{
  "num_key_value_heads": 3,
  "norm": "rmsnorm",
  "decay_shape": "sqrt",
  "doc_mask": true
}
Each number is 500 + 40 x the weight over its row's rms, rounded and kept within 0 to 999. Layers, rows and columns count from 0. Numbers have three digits each. The size before them is the row's rms in percent of the matrix's.

# up: layer 9 MLP up, 1280x384, rms 0.0475, rows 413-423, columns 0-191
# down: layer 9 MLP down (transposed), 1280x384, rms 0.0474, rows 413-423, columns 0-191
# gate: layer 9 MLP gate, 1280x384, rms 0.0475, rows 414-424, columns 0-191
up413 105:480515519462593546503492504517520493513494494585522450538470520463507502503466487553489491484451538514548490456509432512481537437504512478494509556505502482488472459514539421480569466450488526476526555466477468462560418574436464490564466497469567503533569495510502430542512433482346515496478510481481487548444483409508531476461432472470506443574465517516537528542424552517496481520423552491445497436500493510443567538470482500481579576471520578452487477511511513424464557465457503507526559638443606503496521473479545482556514506524496536541447465457429512494535482519528577459
down413 106:520499462551460517517569466526483496533523560549498407543534489487522561460465403511518500458487552484508570473516485452472527414565511437475546466555572463470480467557523494567494478459490467511583589489496482536491423549478428524497465477481509521515505561578439507510463427526476529513434485485481521518468498519552443483490449563517449432488524518496522555525477477494502459549501541508437478460483512519490515498490499522490471457469502490490585473534531550447443504465435510512560527503466506492518519475436548442501530467501508540521537505520480520439485510522535571471
gate414 098:525479585490540491500526465514434527455482544470539544453527569502475476466500499511499508502486503467456512496551581553446479504454457528477522426515541490475548466513490519519472550526566524491475529518542582467511456528538443474503531517472494600490445463528487574477446525373459536556490560443495575375555545507523451460477512534534529619591535496511543480488413451512492505577504464502548493510461531562532497511477491538447472565495552488543490499440501534474526529528471523509451505470531482488370422502512544427459515496440560454480532506439465436545531476547528554502
up414 099:469498449468491474544424516419576498475541514527462445537509474498493538514486493556497555527507499501506476544444422544467430527520522523498522567482481516524510509460437529529525513505520530565496436513525435470510407469515475476524535528463467494453445514472488435535433522488487552395520542572563457469430482472493467551526551483458562441486453540546509456484601565499608538490528451500453549483474421476517424506572480517532543460451486534411539502503404590460498464543615486557480478423436496516527461536506508480576439448488509535559524537483512544556453496545540504540
down414 101:461573455516518478480558533508501497527474536483516506435466451521520449583508541447459469445471454472476397507529439553580552560523468470516485560506474501486488486481539551452537479461511561488525504488483482476509498509515559503523439442475485488531508457490522503473529527539548467532470518504533499549514510458562432561555502511494596529455469442531525555546566524508523560507455516497536523562596443501386487469506445528444467510520505528472511503490521418545489441568551459473501487475488452481512438513520437489485500495444481503540459429540480508573440461504509502547
gate415 099:457506519453488500601532542484481501583463529514434455530493523526555496485479555511567410393581492492477451509508526495569531444511510488562436439514527452462500476518459529531530523437480524526498523512474534466525522485471523535443529509458497450515487586490572510482551512462494478501597456511541543465512488564523510476545502538508495507437562554579513487635488536551559513515473518470459453448504466507509505480496451559435541500505503542483522471527439445486475452445486527539433499414414491471513498546477561497512560530573532518533505444528462519431443431507483517486
up415 101:470474469552512474541515545430414497490490409459533518485446506519523500533516485494532477468586505510429514529546463401492504492462562556426451515531519551568574467484489522431529518468488564476493467477532520517517456524538518442487544534535528383527498513422524477527485414552523488524464485538448515501516407517488527423426436491514518434485471491490554540539507502563425499541425516543496425497527526478444506508516426489460510607531517558502530503477496522484485457503496537527506530499499474452520509435424549520467517435562515443530449510491505438428501426585404480486
down415 105:443515498504477540513599485539527508484418501528442490495480488546545536579513510493566515451528496491415523454497546495444425443527511454497503560551495524504432529491497393488530590498481518526480462502486464551499596498532515479469489526465508553468502490505528561537506510506474480545537577460595518455541522479533535507424501568516462426526475554479493490534456488469505455581439532533468480555562486468522504416517491474487520536452527540483442550522454560445520457443565564472523487518487537581456503484564540450507529470584503532534502440463456513504543455512516527525
gate416 094:467540467531549523569488523496537564572497496513455523468526423476517558495551360505550443515567525452501510497488595478516468520484545516456471485518539426532561526529516522436524493465466517527536516484538487531447483512511447615558472493467580516502451487468492510491523465480561569443459451491546477478505489520447469432533580409514601530523480493529463514474507448499500451454523549512551474506461493434518497510465481477504571494511532503493491495566490506469519503473454466500433528484480470570506488437509524457460518572501566511502546515461499414519525475474546488515
up416 099:539495516452463510551494478524487476436542555498506474480467519485513419547423562485535545548461459436485532463521578564462522530423470495482482568474497528473437453450556498452429414422443564516566486530505504484504480501530463431511420543538566492548432495524472497567484546476491566513524505509488508491480522476558478480452519610545506474536567525476475524527514562504458419500621474534502530473509533481465502451524557525481517537474575521554484566550461490449459428454581483580524476508477523493488531532558538547510463531504524455517487505556564507505502519497507483442
down416 095:523513563515508459524523506481455516464439489463548498466528581516500478418437562532544494422437511562404469452465523543510470455501542438438438502532473509488551525471531570512454468531527530547477488493482491485488481500496439474553447443479425517527449524434571541482459572537520516460389450538454498453503417507531475453497459404480462462505549469525597535518465494502494502625565494513421532516503476534586498526536556514551524444522496457525545529420448498491530426507527495518507451496454506455496491468420507516485508551517505507637535434524517506443464433560512543501
gate417 098:477525487452513525495501460501426566536485441519506527492500455515541559527524501511578424551485445509501566545518479519516486464472448485522521477542519484437595513538536440459489612525423545527413561456551527485447481487479486546488528459558660501511505531517494466452471482533551503519533515555540507477463460536486498474531521488503513500524480512492549518481466519546505452499460495491494389492498484499489524448558450473526475542604484515487498532480527472475514445495543569468470567576543455487473495495503502490453524589501481592546464502539537439501464446504492541404
up417 098:532522604565471480515531525518439515560534483512501559423510420511471529472445495426502407508462491547473489504517617559589501515521477480481520524513534536493489529520536536561469580471500510379549478460514517501405550473475546492476610551558534562439504467382518528470406525451494448512458535507456517495526520476468507470519517436434464483557513464557550528507504498457484503543489516504518508538571477508443501452497536519571547443488466507580511479448545500536468518454529466532536457486504474491509522510431500487540490563501471439504488534507487489543509480464566507511
down417 096:512481506541445491502595481513461517528485449543497484512523518573525528555430491546491487437514512534497480457489463538531512562494534519570502428481459521479461550425438551470468578528519505557470506573431464492483528471531489463580511465476508452493517477488480542488485522520464480555569542407471499543500571522530527492529600502554480577527466503511494450515490452531452482468467522431558561508533449460544537522498507565510508467462530536469480577577512517536468546478475506535557486501530562458576451476522464487512501476543489490540460495552503533516532493502462515487
gate418 103:497457439529527494439487484496506538540529532509533513535498592487489506480509532549483475584553492437521499549464437486479517491505504513538527551494445506477508461483484430442406515477506558478495486509515492482497531496468481542427510505501490513493500482499529482580522503560535501440448548439517444514536423545550485499502503557530464501552471556504503518552469490488433582520431476552517506532436532512497529584520474530488456541516464429417476447457491502485498575490558405436515556489519468474499495544495520520457526501532446454476462473459496420540484469557520475584
up418 099:473512528452451590454566456565535523469534440456492451477518555538499461536507497533509574504433528419617500556557504515423568545502479461492516453405533522508527479552533535441506508520509487484504581480534490545485518494486474486533421496607400523521525486506512482394472484540542506462528493546533510457515543511497435463521455507516523512473566458427546555444502489524543484568416428552495499476516423511445473450489555466557507463563469465495525506549551434492486502505498503452559525529446495519510486527468488533462546405499495517527474490506523524534553571555483549492
down418 098:558584424483581505448589463414480464561527527487545526516451612437537503460495498556496494467483449424484481403526501496443465444481550488507503502492524487466505519396497520571516487525513520468461451513480579495477419532507532481515482484486414501446508482489465458479512520544572560506516540544465562478446531524541514544492461465486504478521551560514485485457520485462443485578488484464479523467450497535506496505438527506535465464512521492501503508623503534467546542484459425509555585466487507478546513493412520467548527550554473499483437458513504550474471496450527526488
gate419 099:452461486534496526524453484515512555490536525460538475563531516541508612449558510508494499459445500503542496495473521503507454474452471529425528521505567449550528519494528456463552472467469500610512384508513560533513569571512446520536514542499460458548432563551525508481532446512522489560520480434536440503568448532553504525488505536552524508481470520457508418502448487512514590494504548401541542455471502468484492495548496437506447545530444498466512525464526534506433537534475467529498510564500469471514460519467506506464514464542559509491512487507456524456487491486504560487
up419 102:540501467459518539520481501458498501485566450483418479511422530456560467471498562470530458506537547479499530528484481553550424526491515543520524542545482507497586504568501438541577527514490455515549482560486461492424446489518590527502458445580465481380531483539477463486553418496576493459464467537450532476482532506497544454553510426467524565472522467513468507552552543468451463534536527523482514494535497527445436491541487465501523458438564473519501456483558498541455434444496491454500573456417472539497547450492570478485455453496596579472537434522531438502486479527501479473
down419 100:457514394508502494456474503561545523499470479543519571573504434476519539587479430473530492481478509502499485424515430476502382523566522443468530514553501478493484559485511538548485548520441449495531483589517492549500475453517483511501563449544517510553484555503492467419486496468495420439487521522577514479486504461487434556494490496524465516403537470517493492607510586536492455528537443539495477531496580459524514504459457540548492407467472525456491454462505517514520434548505427427531513456557466471461519401515464530515474494447467514469419427513495541499536543463553510447
gate420 100:502492547500490504503597616527561461565484478473478487474464520516502487476503610518409417459450415614453492499464541495485430556500506465504507517472561523495484506435421508537460465553506559488488494511513487456510494513467503472507534467498506546516528566533521539505504452451536406475542475498517461535532445484500441500505460551478543559509506556480447442514559496506504518518503495540487475546547507491555516436512479465448496559417531562455504551481479540470467512527535522523472502470509482528503557474512494470509432478554534557447489510552519452562454481412566460475
up420 098:452543469499547460528544542514449447509476497446524530499508526529517482492583513470454472526422468503593561499547539520542544536518494528560472470500570546531490547501439536499548520441464412493432513489517464554525542519482515440512558473485441493498562482544522441514497439454442509496547500475502536508514521491474450497450452540505454516516508521421540513446543487473511559385526423483484456489476456473544608517492458515522517463556487520447471542466443469550459490538524392507516448598494476591527407450464500521537470498540539523456526485536506516586478485511463390560
down420 099:475526481555501514445488570456471494450508491517553502474454527499540582531500476524491505505545417520451593439445507503561560432540489526470454493428569513527494482476517479532498530533457454511521458545561567459502464517522472457526469524396451475506396475479462474481447488456484522529521557491491443484407487517539421500524539539553440464492457505553536450521507544547415442507460508528447452513485516425453552498519489528530522546400407510445507501524460495400498544435510527509447591442512475381503492558517477514511419518446530381442455514520479421534530546537485532518
gate421 096:454562570522534448567436509462527512505438515513434536512480569486538450493498508479486560481540504450457579463509441492522480554505457467485456508559502458515498477445499591431482438522550554536534491456454466482542516537510508484599473455468547447440450608476493546499556517506532450420523527486456500505472501511579518496464516488447527534487525528492504495476512412529484480468522510511509547485492537543467497539498473490457515532524526552477516514468558484420512530510503543548481527519558467569523499466465522404436495479454586487565491403499566493524561576476486490455
up421 100:481507451459480509448498484544557486468537422472529463447465452478558551503477567491526483472544543498509506484526567552526485476495491548575447529481463503499586493621536487519506509530520436458506538514430451552518486493547538552455492474526529571452532498475501516484493503539480508560485527494459549470536508489580510469506489529505575501493489513396476420480534500522473452464517535486495419477449504472445541486457460495505494531480540485482540506522641489519449494369497525440477481497480522495532437526457488518542546494496467398490559495512443523525500463518543474532
down421 102:487545449445525464435527470532450458508578501414500472499487517565503597518474456463471445525469540508562447466485569450499562550467474452554562488459507530563544502548601523570587530498523449515493526418526498500512537542489494459541440528564481547537554561448498487524470454595467490533498491493518481532460529523490486618483411543508572524492486508476475422404506483507483466561517520486501509442536504413488448518468512529532509482470467551511556522542526487520525486484487439478507497431559474540542504520510510485562514481492520523541521491520456509515469490421499496522
gate422 105:534527495530514557450419483568531455514450433472485532557402458448476500561516443512509550515396450537505495493518472521481504537560493498515459433458480471632531464505553492474585513550491539516569486501533520512526542493480466449491541496452423588496508480473386459472539521510505500517532586560477484456558471441530456467464541447549502483520483504505471601507473487548476495492455528452532476537484406430543477503543522523488493466471470532454511572577452503519495486575484476522511463534502479546434499541542488458521544506471490480506456495522488456443497477436461467577
up422 106:528518464561487495531547516541465454474452440494506496509477496557516496491525489577522499483477530486425410525502523508491504559558510477457490535460460564578527498524479496451470535545520489466548541532457461466456505563514503446530498503541498473495512483535438548552495518558529428502481514514487513508433410518479570557491548470502472559522494480475488492547524459570468483534481482510496512457470540565532543465457429448449449513565530529536510529498505605559459494500466494504530420484390554566480533570483456515531481474550498462509456539505535512445474549567520538527
down422 104:525456478454441410532571476449553538493510499479514438419530501452541505480464527570479461490464558531469445465477430531529504515522544416482513471608559494526519477546548648524456468501446461533510459465451483453484490495583535542505558504532499545506425527525486497511463532534507447522484528497556495485497521445476472520480570518497424459569525496464522523546495498486435442537578459533476491481545482506415525526526471423463507484493511510538526575458450527482531487494577492475549481512496497422487510545477447468457505521574513487469498498483464445468487506543483555480
gate423 099:518540534574478544505493451477549449563498567542458463448550524522427494533428549554465497462491507494514553503548468444430484483547523514480480431477483505485513437482514483505485526516526501544455420489467463534449500443538516526564487524452522553531556447425480531560449476520535588536468504424469508497509497470531499510529474443572551499481500482519482504463556494522474521495504544476536558560475506475501521470537477560588490492487579522509465482588427532473558520557413477539466543527442402483479515470501430449436511536474444480483460441517425433563488516493491490473
up423 101:502481492492514501485504572415561494444479546441483480481567495473497468501431476511515457438468509491469531498460457493522462515492469551522518534447422501528522554520499428458602518497557509514465496439485494498540505481490423550446503506547438516445576552452485467486493523506488539629474554546507547550499492540510469524522488456471460499552460547480481546451518541474445560458532483482477511558546492542521462532460515480477544503495478561463549458522480559445495577493505462509504549493550519513481544516589453491548493504534453478461444522399499433489438539442496489553
down423 099:539518482485473529439470490443527500520462486442480527466436387521475452457497513567448512511493509491543384452479486460444505463462517521430577539479475455529555456501412564487534450421487538473535537529453518532529493445446562496484554524519459505433487519455571484459484483542430505514487559552479509483468471480484532505442493466489377427539536554528501519537527440529501468534488560515561466513452554478435507468570462492521597541522486579433532575565501435483553506536524513478533461528517549467573519429439508477498501493438458522503483561506501539509470469516571513535
gate424 099:471484473479518428491482465540435513523434437471452604533439531456542539495514425473464548537464403502517553527449471470552525445497512487455475507534476474528541521512504543444451533477469545555501532519500503472513493495567551455453426500498514432440516562520512512500486466534482529500531518563480620524497460525432504476477506524413513490492556544512460562566483527523458457464471435452518476458492501566502509475489486547512485461534502467460510461484456422491498439509502521566466441481508504522457480513470488455551507505524528536459480531513468552531520478463514523507